Part of a small language model's weights: 110M tokens.
Each number is 500 + 50 x the weight over its row's rms, rounded and kept within 0 to 999. Layers, rows and columns count from 0. Numbers have three digits each. The size before them is the row's rms in percent of the matrix's.

# layer 5 MLP up, 320x128, rms 0.126, rows 54-162, columns 0-127
108:514533407399548570509518541492477530483536470442468426569456544501560530474448551388460485516425446537553476539536493522429499522488519494469497505513464500553485342471522539591490509494457561410562513465500428509527479554506425437519534544497413431445506498502406506507541467472507516475580459624422500461599569431547562453456567459488437469372466511527548583494432483484482530491551
112:481590579486492524456454476489505477374545383441499593415498391581571478587462600527533480480524401457507464489481561544440444549507458538580429563545478504536548417542414454556506509479507494575529498541506486548525532462528521547439529473503513515522410493524597554421494397489571490523503533531494496510512562510437451549478564407495477555481383546570468482445509487491501506500546
102:520514550530614462503471397556480505474480482548499509495518489573511506433479522509522462444500618552494391474544419437499464448490539446581495573514444459436413497491490460524516507539510545439457519510560502434514533525484433423439488527399434529537566419559497531496501596454448444550536448572562438506465398419512466507499590553381486485408512550480515433469445468406532512466439
108:486560555419507477503449509618522461469543538580513474511519564507535520462443500503507520425546469441440501541437520526508476474459526493495538534562435429463552524468513570532467583480432545471458552506598449380465531449549588493543504504557404572475509476500500389586599485552493429484429496425528422450505444554500524518617537523410516511573481408596525549472512428492538440514465
101:554422509534431523536467491537460522528494468565494533566449546398484554470394457550537555496532524435535527503524569457452573521555467535509498450453481499528489601526574520493480452556531499509449491573545477484476463570373489537493495474474572513576517562473459495434500490490435492582614465447522574487474528487473443453503378544667470508509567382482522536423560405450476474494476
090:461463568582503352509497500569488540450499608466498503485453542457587455526500516442568483413421431495509517545520516464453543408556489517492510551545525514520555523498486563478458534532563488477596441567607518469503512531413468556521410462457564483484473492539551466502633434431520380472516532518489504529500499602470395462564491472520521559503492463420439564473503537451499548441580
104:422578490574504474442515503402524499419528530531455426467441426499565539471477496618525412556430508585505500544513569520525413567526480496560392533516477479585525548527571468627563474517487589511549513453513583467421513422511483386481491498514444472554520471473458529467489444480435569460485552475548455523521483490559396448540524472509494519466532481486532516498461536413599567477578
095:491546586432619460545490474622480457510462570465474599543417487454531491495559520503479490562499589527514460474450427527533571566598469468512512516583504495554547463413497531491548534464482413478464459436447460506514549516492570449443452486492520457608566604505528477475444456524498511531527520428541544505474490516490529601509582418544509506407574558464455584466507547589525502598538
093:522473496635474506483506614431497428552510570455423572480441488465483458475447440586530522542493578505539456652546474421561444550504397493478587452525474475455491596428507479464547476503530467460594512502460634490395513481504491492618489458511419487547505484586498455484539463471436500539527536453454500505488437563518511540540525502451446512498443502516531560444562488461539458551478
096:497599481524558564533516502525587495459513454483514600552486469463472526515489484591509427557480510511500453530450485493525479499643545508442574536553566500465507506449502496438494371555493499515558467529487463563601565463543644501445524517553553482537469412609530549448367505615453454488550495479553503470532503536479582553455481396453556547489473489512528450539530570518442495485480
094:410425536571424507527476518537521504580459536588478488523612517529573508455479589478489425500526504527506493550523498445561473505452472487496573544594525463518485565544443479497443511425481490378487426561480512567484484386529543546475491525539514458548516521466513525555523576564518520602448527478590599453438546482485398533496485373385496467535447462480449537506479546470380473511491
099:505472508449524526481514567463488597478437496520520446547532438492509425551483545457528412479409457574487504510480510456484550506484568554500509474558542517442433499389507455553469552474563488481417537542532435507592433527547555423520547543515579427464404530452469522508504528427558503447589478506543362610503454469640515561519507537482547550432512547574495539561525455549487560440431
088:381540552488535499411447465510582495561451483400475465548405444467432424546466511481509450498435587473428480502512510499459524495521582338507463485523507466432465493527404526432498470532465520472669492521565550460537557459426455559510488524512490558450552500498430476470476542446543528461532496555531550495555563421553526416436533513518447560555476484449510521540594439478454522475498
105:574419477423512493444528496530543531555389479451525477463420507402481620434450494489485529516512545535506491526572511555527505434505522405452520418607551517511504402547429565565513464477473483525538564445474505529574459459507554435529533539450564459526490507516432498475460529507472602408519507557449480419500558551575471507528581487496508525487582544503642496501489633487517508434546
100:509454538446513455498536552502524399461544493437551592603505420560535440503465555496481448586513523443580505533526531529527499434551404598467517393438517510510595516531522557537495455546574507549544529496526451509526469568481550494416531549424525485484484538536475603542458484372513591574515509491382529427459511519428526511558493480464522573480437511511397594439484520457496475505463
094:542532534463496432428495590545519564466552507508501525496463423490404450483446531530449409555560468542474461458548408543567446512456522420591514542570517530483483587571523395529509470480471525424537459487545500424528488500462549430440480464491487491497316468546569589566484577496557521527534419507425421519613531533531466456530566435508472463486491550517499447497489569470479520549463
090:550497494532443519421498548471439356469526438607523499445468540489502437550521471487505529474435477446558526432465417495494484456528439517504466519522515549428537422505511527362426473428487417540492562501513498435474524547489527522549534469433471603514431482602488523453522446578520504589446561510444568491408476568471474479507435442517538558462490405545467414468536521413482576540577
101:506490519430565591520442465479446474461572528500613411422554411513558569514483459483508589552489478436488596457528481487470476585514464491556412594634556443408418540512608463520471509516488534517511481459480444457519457493420433532541558605460534519500513550431541575477520520434473417530464472477457492443513436463504566457504460478475468537479560524450447457460522479518497541597458
089:485515555443533460518495515427573449438493539490496519543507630448468553483582489515404518469499508514437439531493472483489552422503493626487470473448444449555444492456553605495471419519508514546457538515573525446507490494527541448454422430529436540475358448499483582484494541415478396519605432506480532506438489467507528496537449423503384535582541514465438505530474525399507485419466
109:478407535446562518473511572436580418584575487495481568411449468454471465478505509557435542435513490517441502555451438560458490450454502573454518477466536479527593488569550539515424464555548576430498449473496562487656475488440565507467439514534471524528477429530496474431410558445465451471482436488527496456563499448411455467599595529501576448502473491498573503533510491483520517466386
095:502555526479479575444515449564488459413562507541584496517549597464521488484517466480484490469504596457614510534481490402493650473585515446538553532602560482520496422402455522525506483418510525432545443507512476543509514433589534504483568569519474565548504519522507534520488589449426511528462502533491494459477481545501472455469449559548595430453582506531437507492531491480422533424358
095:517472454449541486470505521405618437518340456508508507534508492506501503495483490528518480476361513482428521494497422508439512579490514524485471478500456528506519534510477532499509524458544480497428558457500475602530519508380540586368588463502500510469543424451493496534601498510458460514549400590573453492551511564447627462562481653513490484460500489530541407500490481488525472484513
106:583533556474519440433441481560480465436550485521508527517449540464496428521527552461577571545499447492557627463493525479522544550438540504522488554589441416528523543550522520411537509558511566529493448498569543454510485438519463474496440514395478527490449325554498504563460482575409530474475472458525497498424416402471524475471437415432415455432438572531452500554538464532466488481511
106:621504528478443453466451525520458583596543480494482588486550470456497564557507571500478550625530537502533429552452426494486420532469487450533472460569465515429365471483597491488496501389493495537439514581426464439547522461490547552513488496571467515426474549503574574497570543522511487607514556486541456440504467573499531529580488523538503528512484552539599448614553544499529489514542
107:505547517588509539444541457532522472599494515469533618512502524470462425486481493442549476538389478599481509526579493507533472495526513498567549498503441537520461456519577461488473481528427497533421519434526622478536519515580505545577441498540461494487609402554489441458528406515604561458455492415518520492444511525502437451435530480562559485394559493539444529522405464382497477568547
099:478541568428471581489540485489509532473519516511471541413459487427523493524521472492534466427520540426465437437412552431578491433498516501537545580556519467539497444515562454482403552576621440522563537520516416544500542462541496402450559474490481454498521464422463519505543503531459412522650444461567442476525542420394457507546483529440467469554354548510516488471454472501512502508425
101:462476517534481503584504502537561542445546524533455424633488444420475526465508512502560551488538609553532535507512437542617489458452389434607487506419426496442543611485501448483471461443436404526600512509440552522485503470544436476498433496529547486454585477509415493577532462554498433596520485524378416448521507549509438496483501515493464463549469505520519493444461516454512503516578
101:482528546404589433454537524408533518540481529572543484538557449496464435524504449464591506565473571545472525519487453574461460489523569485605482482490563496452465519505465440527453567503499557536462555520490464522561536510504475473438438562431553516477454507592526427450482629421526495481632471570426437462532531573559567476551573553498527443470394513498411448561560517474445498539460
104:537578530469513533510529543436538517498512477505524588506451508513467457486410527482489527510538524652496503462578442538426495438552473543608510493481536516552508539491548422500457535546521461519497496473481528464541597469557608471396526448572438522517511472464447485509445446497504503479510577455491474502525446589597615447505417617532490530581443421572433416446457486453609518514557
102:412515547430431498567425537497458462470521552510526485504438518447461449545488501472501511457486501522570510481556430468473499647471429441481386515472521535559476591547538477496504467481434607521549566541510456479499516484487665566478465464515514421454533480583445539543505541446444527563412497483389553513589442487536474521471512455543496608466516506506548427480507587595466461538472
102:452457452466483475497466451491493580502464491551480499467544597505597465446488474405481421501504438553493476435510571515479517404545549404480539478545582419452458426540539479490434520539488521456465524584607567466590494517464492419581503453457494502469529477480564497514502458483413540608490522501509427514494571514470476517492459412435466525489438421411555499530560373443620464521458
105:515388457499530496437427477536651536457448415449506523504456604527536522452428523500465604473452469469501483483568500464448496450451437435547537482516546491529547529538442499408475453524479548512496499457523507460442449487469608569459513446497515574519402485470478485488524474511454419470477444509527497522536545546406443507373589530589489421475488544478499555502464513403478608594468
101:514527484531500505466581539524505544473499535509430531477675459509523504517474400448442568530510468469469491527478529390468535545534542488538447480402526587395385430559418566450479478391461507535552512449459567505585521578519507506424561447444558402482461524533432498537538561482465500444507517457490590531519572483470521473442484465486470486565431559511533426470507466459528577448540
105:528499507457486507479373396547527543604547545534467507492529533383444502449451531468557522536570496465549475562528507471579451550453599519524490466549401480476364450540468539437495492574515530577467528499423451489389476511525429516470568547448464534439512517573513426423495456527486487482526519565473445477520429472496546469447533483497427476509404575575607443486471509524492509408523
091:530512511488537558527474485463420488455499510553491506461559417481584420561483489459486503437498440530519602467496588492561562506579468489488494447514561521592587519405504545574554472535430471413412573600428495459554479504475529534465503419430504526551468509580498464524347540483581549491502563545472530463542515541495595582425489500475420525521545436513504436514483450551415454453504
116:454500554500482532457472504458522467517476569527531434447532413612529528583495393505629347455492603481499528579508434599597474542516482533555574443570506531465466501603521498499592571539489445517485460496422529495436488553502493558506513556496457534476468563439479529522474516496565477470474401547554438445513449457504483467462449413559455527470532457455489458493516567508443463446571
091:491470595519538377487533525475478395626499554509467529496544557580545521485434458465531456440550506458437502442469498446428424479492465432485476445577505587546608543499481502471535556508527517460490480479472550532572406533575405467506434543536547579434494587466455515489487430452594559518415496491575521371474457555494431407495520469433559475495531463523498517479467466509495510558513
098:493516493412566464544392478537506565536598497456549578465539485488602518518484427514552523537524521497527417544473434557481535569470430578430522544475490451478522446484569473584412589440490535563502442641452497550520492458466545456519486410423439509496562496438520570531576408576486486510474457510477497421493509495575542611492469552515522549538557507420550510466516544536584495545500
090:469561494490484443515516432506477368513548525396589451482484503498442385529506482459545529366476509493574509532470495456496503547512595583537446471522532412429497491525461506460487508490435361571533570448499572561438478442525450466459461572494579562496478461480477488575584525570509478402446442440461497435442420492405531567470529569475419493462470490522556491521494505459524506524481
099:498447472638522399530454477499474551563475457421475567471530481533429528521528554523493535496472449533421490542513493492484418552410479463504501389528521527514466492546534546331478546466551550471472532431479520580493414476591494483494487505479541574537506584462501487451477493469484515491386510509557523506511491432532487573559619533456471443503533537457585524510473484409522543573643
103:453447480416549541449453497540576580513470444561542536570460550480558460608464527526498429485533551466487515373503374414581553448466539518438572532509469547589458555500481533509498442535487497483639509448449458526457509447448510500568561477536520542517459612546588458493547444505557464527510544457575565582517442419550475500400537513517473515557534441520497515473457506554452497476485
088:553461434485554561506529468447465506529561452511454397488486462432557443563440416566465428583406580555491536560416499502482459515533517427551488482570524545451494528478460511522573525426466534488571467451429512538542516496448505532512520522572510409479460429536463449511481578383489532604514522419554454410501446508515493471530562515508566551439520476398438535599458453443589458517515
100:423447551446540494500565551474521559520479462502446501514496384534579467513469522540435557561501525461621528589490518503478486531438468402477517576364478528563534498456533401509501464487600470475508386365463572471532553622522517415536469506548515494469499471517596417548515525497479523566494540533509422524484588503507496562495507548547544478443453553487512492406520477508501523475579
098:461470442496491432518583471533467458532503482624460477493451595484504506441498584450592556474498583557486506480543501484498510548451524479492539380601439612481472577500450513464478486430494461503517504408447494569490527525528502435558556555558538597463496416543552514514452411477543512541518514504520465481577551493576539548432430507495469585510386449607448533542522433466427537460547
107:601532509477473474539540447483416480518376567569494513407492466470560433558425503544474598544629502516475570422479464568524481481513557432432562405537464485458504366485476539510507463468561459601565535432470509483512532520495557491450478550483459414543476401475427507499530565483506523493449509401464464497498486447479515580467563521454499582474475531518521517508466500502419595488576
096:556555585415479458506467541558488471557491465509560512501552467424558474435456439550476525472487494421408481560401442484537451517468445514515407604406450514421527522431559556405443451578547534418513509469459498447504496411434525481518575497527570493475546504576488411541583528449509453584505540516496529453461468623535514463500469556478519600542515447533463478410485458453473548510504
094:566570518526493527441457472466431583493572449469482422506465482600516538486442485441431514467539577542489594551572533512524587558481484446527415522530523575511548539454485436487579595474440515446472419470437425476548610504454541498502523488420445454421430578513516478520452499509431510569531462516477510500523545417598481598536469574552540486529498391504444524576540458557473516441511
104:579481425575514463536546477439458535501428530595513526562480518530373532517407470532501582512427511494469469451504402462565492456504528545508550456427546516534574492523576495525400392516480567520451468492551474520499450615521543506454477517497544510513520552518447573446388508466517544441524483483481467440471562452522492544438608525422514472556523495477459472470469337512525537425569
102:608497379578440462551557486512445509533462542504514420390519443598542515574488515488533479562477456540524444530451508494521496448539384440442506457372451561514557521415517464489434454532532456550413562540488471523472522465506510576515598491452536526418489487537557524514450538545520516553522530486539571511500626534528594509412486452519499565469595542549473460529485593535508524515479
092:558570481438485520506490496445445522445499478493582473510405595512452452546467508406458493469606416519473496501632431547547489516473556430470488571455458475554525449535517495545549484449554397476526444549517383466495441474469434489491438445605473556444514448544417495504556567487520439421480485488466444526583552484500429469532483512490457428490418446504541582492546541462469570555591
091:585533531520555485547559533444407478519469551503458465438493423511478510476461438556574470481509579449590642494506445510527561434488551488464421422470594371499552618539483486476557542472554433481442461493496422530518562509490553451542459460453549547471533563516522525476488389462575524557527455558564494593475561479460481504481468442569452525526490578529524463435504464531478573574505
086:536540501485539534473520486434494521480397494507507565481524488481400425423521573533493535460553444438469523416464551477413484514449610600535496440513550506541521519571467476427502403535529451501508465543478556454521523482564449530603501498573560582608444402537498492416528513523468441475548460432520549496487614507418519515558543586533445445594495503456504511539587532533562552505569
105:515439505401593518455469575521499552500479445549480503529495462485432430557546488553539554440474507583471420439488520530512487509480561561551490584489476564685505471525585498545554462594498516456397485522645497480542557571456458485543428565557475459489537506491468470549542553512584520501619421467492534460478489536544436530520564509586538446481550493525521456520418472501521516533533
094:527481541423480471542486519521548481427433454479545548558461498525506548538522524458502523520474407496461503488548605497489552454406519514528552580456511475608528421491523569477536455529541510513444557486652454536392521418487527595511395469418564544490606467498518465562485485493393519436503507592575517561551440428522456449461533557504450513505552453537480399553503557510550460509458
116:502525523373620465476539333605523570594428520569508491487494582532401574521417509481462539555548500483591495564545534502504518530517500525424549402517447471427509513476511601482461563489435482496458415443537415508506500506452539564480474502534520518474582518454553527429503528496554465443541448485527489466520581446538477556441486464556487458477441532597500525480459479463484481433524
098:471439497467434497410506464445472435517433429513545522452509527436509504600440515492445537576594457513574590496490411484415495525473557412516449534528547497531590451525530539459533439506460460509551568504466576460547519429547523463481492385542463484498566496571527534489533512443478500428457509454600479440529404517415517497568459618523466459513587483615481524560461518492461550422536
112:408447475608515427588491520428612527500490569512488592494482488427412434489480422510490533489493584532565509505498497457487427507572434514466468395510503567466531474469441452621485503487536535570483446514394517441465558458511470549558586481481495466500412514506454483448473491548486565535454547523551442480490491606403533520441486494497514498483547383440457476588551543453418516494539
097:423560491530516417419452525483571445575522572491520526523447513587510409459490579541426487456471477523542525478494508547455533577381516604415568402624481467567549459546545532439473520461518452524579519496545470453420535423467400540544561498457492491497402500506472528441437404518472444462482417478541540509564405509558455497503431545460495493511532517481467488489567509443447468492529
100:486511486563517425536491483456516450522570503531516423550506436542518392511478423611580459548487552409533486588527526632500516454471587531561431501430497554454460515537505516498574423537476456458534479441543517473502499488567528479514533551551577486538496509536516470408606426528396429434481473496523460502533522479461503483575525580532597438469460592556530576561531460458455593507530
108:581456519583375483479490481509553527444521512476471505521375446511416493481564542519540518508497476526645527551527483539435468540443444555501493511525505524509487541536543450426569518503426565511538481422496502489427498496502577486452536581473418451479496451472511491547519527555440424418555505550496501499532509422427544467415493530474560392439466456546487371567415420418520432556475
091:546455451529385547466508564497503449499568635384473509553414530474449506508533465417537519479415445559385488516478478542560554517459419480503526468463506538412600513434493524469631417534439499506477550547508468541477545603509432448418504511518389472497522515563566461563536494554605435461470532469529492438502505541444512465458491478538490461536489476468523538485512526526468414440469
096:478471580426457525450496492477613440486482531510562566478531458477608465433508556530511503524479484479427486521574511511566453561501507475370576489483533515448460465554431531487442573450482380556517448521560548562447453575566551477482573584446455503496494411567547489462537572460393434463501436481475481466456561482472506587504426504504482537502441430449492508466520520460553383484414
073:546519452551490459475464520557497455416522545472431490510571545500528635512472546494527445573475506521512444500562433441429467529535439560522508462539413471577486472493545461454441504420465400452442489419434496415531527503575455410522439400513477527528442461429478466487510622525451420476469449459548563551498570476560502553497396425573507549559580525484485560536458526462533545569504
099:418502550511500480526531464561423428489495512542533528430617592495480593473450504507537545611567542507465456503471431508538482462408441497499381468534582434443543417388481537499466500521489506448499544480445411482523519427496468509391488451587492545521606490548528483479649432468446409495500475560496503532474539503435494468491453456486566494575539435484460449516562497494488443488502
112:528594516515543499504534381482566472502476539471512527524444398569489474528431491502663573548463460499423392476497421443431528526537495585487450565501498530508573422567522465530508521468501481478513416540437541503560575551552506546626547492473482489543544486492498607502425534532486469433514614503501459496517522491547602516511522482484486509474549502517411537514551503393407510544456
094:440506544408479533501513483607616466493519449463466530516485550536428497501392509569477572521547494366434509470484399597499468548541442585506461513461490452500459532458474530554547437486614558472489559458461523420538467529542471522416485420540494522506415580499477501504477506514550573392564452533509431476586523514472566595566459440488457482494545392527480530489506497538484491529563
102:524482488510514509483503480526504600568478451481434462531591433604518619496412591415519438412526592562509498507502446530568459533553454561511568489568518508514516507537429467599574551490459497471485514560552430528588441476494497439554585596461524493532481538527488495548502560425425512419596496539527527460581450479456502507487556575541489523451495510515526562497499539544622517589487
108:469520467470565500405495500458576487554550448517457494468484434535509469422537433540503469552508603558486529577616442514524429534533477566481488519509390554526464494491469565459445422459599384497568580530575547547477535417519409519504485450517484478487544477503515473492472515475457515544458502500543466410560383494522552482516513543432578491397425526399452513411527456468506489591541
105:450470499403498432526481473567452579527523441476518511536443547471553451470434463483538558507512545478592555503572471467418473437586529566508524406453482506545622432497495504576429544494490466483478573607509545532496578569470490528547471508465614416542505535549439507540537585615428503424476516568532488524373463518521449485511509540458574448451523431467528522477479545474522570450541
100:520487548387462533567613460531453565517426507436418434455533577539519443481443498360487532537504532530558539508466452480472465512456436556498465464526441526572602480480521447533546446551503515482470497517479549544460525536522513463521400471474494491411491524517518495489529492475556513482631590623507581538415538508586466522535525490577450470526459531538396571433458578494541568487465
108:504468520521496503542539473491527484539426484460549470523471470502504450448508510540533461502526547462461593497536502419484482535516495519641578517538484440510432484556423452492541548611506521589487440548527454463477506472644432531486584548456521492502400525465515471539602585439486503488500509469549469468516507480452474471455573518518461504369573444642514425514640524432499448511419
105:486494548476464559516402518449458485565452515498470489485459561455559451479435531513484497543493517473457512496423429451489456436446484524483415506456440533470443546488493398392457462515418585586415503577477575480530517501486446524586585510541547508445447585501469420403453550494551598523471433411536449614592485484491498457497523481521450450482568461532554438437497522466544405506421
107:499506521509530533486518435432527439533566457438489552503458524510544496404532483533527583467470512512463515522579519434557463434452419481502505514491510480403473545521614421425640536501552565520435522489552583512545534470490526493460517496510338509610599535463500497381498541529508440477515491477499545414556631427502427539456502453511532466583446535538527568469485480480521455512533
106:372513431543555505473484502519564495604501614554519564536516511476520443562523535482525402481545446515509505491510363437426466530533536559407536441425498507533464520501451501523460532490529420525527510495479362519517474483533482523518499607554523599470575530492611538565503493549463577515572582450467486480547539398500525538581573566510502432500560530498497517585468544450480496486457
087:572494451522402493499470458530458555514519492470534452434602531495407549400471422495503515483416505465518471529631430456599495477527497461472632525555474550599436489471530535538556477605484527473544521420567477511410476464400444442457439526466487477482425487509528440486463521476493590506406527500526531500576451556557461459495451589448484487503563602556521519483489475468475506555465
103:509534516607479450507530501445537468478632450534542445508488414493571466508517488578476518612469527546498484444497527476548532554501441526486552476392463502496571510569507573457589496544510502424575413535484428596405513545508519482552439564558467525424492492490460518398583442365496468504547459490479418538464516499572542467486492496431490510499596564430494476480440524434531582543484
109:437569499428557543513416478472499502516530509434488595540465515553505553533441485457455444536481455495450513353527564514609496396497447461522523501604487511480478403464439533430530537440541439451513544520535522417588453443438467501547503602423497519514507581455478475511498554505587527481539447508463502503430546419527433484570521525602479538462564549590540432581542506467544484525552
103:510542464564501524461474476554470505509435494554529470514463456517483466554531622633525470527502412530497561577526527489425536420501601568537414596503473469596458471541460441543492436435535516579423487489598560587517417524554417502467495550508475532501492445477510486478480476554585532515479505477416514446564521615525535482503534438524387506561472530579520467485546554591547531528461
112:491459470558455531542506426399534463486452513426428524519562481485499525417392484497526498446458496483368432505554472430566568475332477487530494617517415543511524463546441459504496536520461373433518537488432493493452479473491518510513487576554405525448546500532467412512487506639439516478550480522489533530545481579533582490506555553501509508558517559489440528499551460561482438503523
107:507559434553511439471506554568474496447473415389586502508491549587453534468482435433437552578480491462478522517499473462581413458521505545498454569585437449495474566523508406483463456391600459579494503484550512550479525531459521489530531556452484477427489468656500479388459436572523468483430508504480515477520491464519433543459537442460507493555516465512542419523538440485546547630503
101:484484521603462408570540497548571389499510453502566467593559453499551460527527554495525450524495507456548523456407504474551469509470432554505418495534617514587485549540522445501539515517460567583435478562486536466529416538583475502486459595544556548556519404529507491455462467426472518441548471423511579539509467400449483475529574444487452447464541395473449487533398482468466461538452
101:488450515504474523497539500411569533443540536502594560480503483511557484580472498511441446441519501512499492548442522492513574551462552533568484562421424455499544547365578434460513573523421586503542608472500442499537505504483450446499550509530456559453457587402502408543541435519520521535553452498526504559461411453509502473433552549576442427461492388472516532519439517531466644500507
091:516429499490571576453540525592438381462515484458478457490555454491557449485527469559465493444500450556514521643610512474489517468512481506484577616525494364511556441450635522512537554554504500487506484489359501534436431474513516539506530498518521550529463514502535504568354520439483467559575534438505507481501498537476463523431480444458570473442488515498519498508558480560448527406483
100:468506563469401475520605591473556394469538569548522555546427550452571522456471558535543480588501463358540447421463505539556522505438534479582571485491519514500422519435496467435469501452509555449490519514468502411575502526475523461505525420457547456569454580497517466442438499469473481457599450498497554504520534405460486498553553430454598578472416545417435496489516507512546504525463
100:493471485438534446479496466452410502470482441518553527577530623537461462451592449529455471510523441470501588457483536528495490417489529554543428473459448486470559535518541508463505466471448517474521582452466456511450427437454434519492538535485635505514441492504555508439539408519491513491399398429560559537505504424373416540420583534479512524488583499527545511486481471446373424537490
100:482498479454507507431506444484615554490588540499500450413508473456545624502398425505446580486467476545545466496470522550531535507505495559555497521516495480548557423525538479517384465530537516404489578464549473465468402408473575566470541517418456568515529473513524463515408435481557587522516533558511529418488562441515508483562426506494485477624487558518529472487579513562554560415437
106:482411423393421488490479420543545570486513474434490541502527491451496445522474523528494465555563482527529539521499527568449530528466428515430443418502575463503445505434588566512549526444400512447454494507479461417444476509470599470579490456412466468473497516453392519520409597401516494445504595527470452532499521458543507510462532370518590479421530521441554557531440503573543517527520
119:457431490516549451502528458388468564515469506619457535475540476437452487545423414484552547463512530533546461574479526476548477461557542495503570480478518503474563486384522586428458546529475454488550447517466545563418499550508519470466506376383462493456475530489510458507531530507403519432565517434530615448482538483502526506546426457609587484463475524533491556526483443498455574374543
084:547523520545544464467516460517496563544527446465480537564513484521496472500548444524571459505421481473431510578528472514478462536517360469387488416548517545484537402334495577568531469486481504558381482530449468489551511493474442514440492423419513532527439346485475528481479487509420556577474547539445552491484490552454505473419542467438442465470572530540577550508469448440483479542445
098:464362440585559496511494457517539541599542616547453495485523498487488525526449565498486561518554435451578521519497447518385437469487475569530465433553589485471514578552532569506541477536502516536488574599478519572421527539548448540460524472572479437488500432393457453521414493526483563569537583536517469434550508565484505536438424462435549608498416473557469487506513475526522478465496
098:545516541484477499575428509522471481525473520542518491591514483553531417477375513476419524512590440607507466481519507473475603567468555474406469547596493518519436474412501498466455490424476485443478515537395456422437562558457439507429498509462566518442578537526463532529508411476487614489425471547520499492460568506585589491521472481504450396536442436480491496384462482497466469481443
102:524565559484510519376537478418500524525480436527409494493544428501614535480437525524525483482430570495482510460535523508511447603494435512471472490489430512411486525463543552470506484411509394477488463512514476465426379537501599560460556521474423465451479568520556500520539501472466353493567450502471500433511584533613450498515637451465475482512496462412492498463549529491555515434476
110:608472503484507478544560475609545609507441457550556490507439470522494434423492446497477556506532510557508481507511473456504433546471529457442520436643449465512500488454486587561529529397475564453452379445478443492400471528483588466456518470457545541402486527543509427465504550553507544485501546534404513465517508521533564581419471477558484476449390519450509472555457537573534556425515
103:481494495415583521486517477455553437485504466393434583451559571458513456448469564410458514518538519518327602455485504521531522436448556504521508534471483503527549493514539469421562414545415473581454527535472492557450419582527525451421502489487479478590524520495419507456462496502548533439504519526449443422497480445431477428475587556476504504510529515409462470404445527426508423448492
093:488508530392494502532553552485616415521550484424445408484454607444484455452446512499452582500454475429472437529381533456472426582417514523479515511466514533514481437493550511512492512553457471455544474449598561468504517471475591458536516465531640449439468443543598535533564491470565461494488440466499540534525513451513453499490412510559472527548492552517540453534407365500516485512451
090:411495448411488511432520472505580425465542512491502532438556502498487548529515476505405478532467506457561607514476560518548623566424521542451545473497563517523617620491500442461601543372491469509543466457581415547540496488426509527574595464540531456455468481458548422480484503463487615492571448507484479473518429547503493455502527490487474516406499424544473512483472502438555559437519
084:559487506482513493551604478446524479512487491481509485439509445538506507498556451485487503544498501612539512490562569533618548441517521433502513481434540519490580541506599472488518628552502560510492469482482526422473514554512352491584500503538557452396523581462499425524476479442549432544416563597588555506464413441575509432513540534583564470555482472536452478469570467588466525542489
109:551431497633429468510483422510517518521542480445425555539562460595458562498509511503485607453550508406374473532498496506390421512478413521484607544494458435529500544582540486466511507580495569453451486511494411502502470485589546600445518475467443547510450503463456497496546502532472442542484594494541562491600474521499485491512422445475603510481536499486524597438543488563441475513493
101:480438495577438442497481520506481460563530558399467498605570603465515537487549485467487522473536441388451488435451469519504424548561475578416449466443568484486523456448505545502547430483529540552443578471428489537609559494413480488487504485452532515573531462511525552484456529611466465502534476458413547560571479525560522503441548415543500549534435370484527535487477569554457514569559
096:524546473538488515433508537372513491504415448445609540423524468502513415550494440505539467398555450553477515530526524484430497454462502467498462501470497507494481414501531571409564424502467478503530465515497660570583486479547497512498499483488549461454486390615432473389581561613375518502533492458516483393517475497490510430560506502510461444518499533501440522496542519444457473492506
076:540547502426534539493465506458490617470541504548519523512544467551502617490452435535406500593484528480445494434488527488473506457483487445493565487521438536510598506420527466484424383460612481515440435491477495550511481478490618525517539506471510444445579461512513450458600558547495619533496514452527593546463534472584475477520460480601493563505553477536606521493456544490622453525559
094:456480394518475463519467418485451439453570526433557457527485421496479527465460466553422526478512484476471428521541446538485538474508454589489548560469499498562520464539457535576442494570503575481436520482489462473453597461584457393483447455514486519509430502504395526599425536488619480473443523455449526550563462504487565500509468452504480473542574604550458624620467434460536548548496
114:552497593480541515422451406509487441528434526500539441541525534503515461471510477444485567577393497478497509518564497469537463566471539454551476463532454385502408462545451448544558466488536559509508517440398501600427535506568470501507452539504536406444538545479496580460491446587495501414587474511535436533549472568470509374540520549456400519415511505474553534577483501498589505403523
100:482542583555508524465497528545520527464546459487556457534514491593483510522483455458426514518510516475381573486346523459515442505558538548505494492446525515561531463423529472485565480577657524500558528540453543492403514525571537420505488547412579564447506414472511444466552553461402582412518370475506445494489505423439526508453493469451539559519570524536525488491488526593496515519508
108:448585511444499514488489523591525521540513448499570475462543616475539491550561433418543472472486546501470522500493467475466597494548444596513570503506570428460543503495519506536568442459539421544579433380504449472513513535479612559449497491529478404434494520483502500410407460400508513483513545528482433533564461512464548466538476463480533512591497550556478425588531472391384461494455
085:544496491486549540528513614472597434493532589426461523487514554428600546404510562502572617456483527466454525528515464511530494528581469509460460510540547542444420506439511421542564459463546442494509424592558465462558573535482469478512431561470468419515569524427490477472528437458538490550562481389486598494553472485512595579470434429471519556436485446435513501496481585541512490512462
088:488489545443442456567498516512548508480473540518549439431549497368483498560367475534536507618451462503589560596477478447497468460498466495577484451540411621549455475390510406464535526484428503492533513444516534461432483454442476516453509513463584435513454526475457520509520492488458458383449575508542492543567506462557532506527587464481480497406555546534538457534461577422495502533570
117:437497426447488494413517518581527482489580486431531478544460553518387530434535510482482550466443474440461461395538431546561559520553545502503429549471385512536548537548390443458413569559528502606460433565555450484429492545436492547502486495451484533467507504443544526465456430553441541491488444525470536475481493409469525470560545505521445482401442489560490504384504477406543562545526
094:519498493517510531494499489458478513514504508556431625560486442445563465485504530554523494461467546459526519485405447485534529515397561606443400540486557454517510560600490496402539609471559594468433515441507481382539588465481510425482496538507525458414458568505474582528582523506509483348487415548484457619517468483493499440415552477513472477507485523520498510507433455522489561501465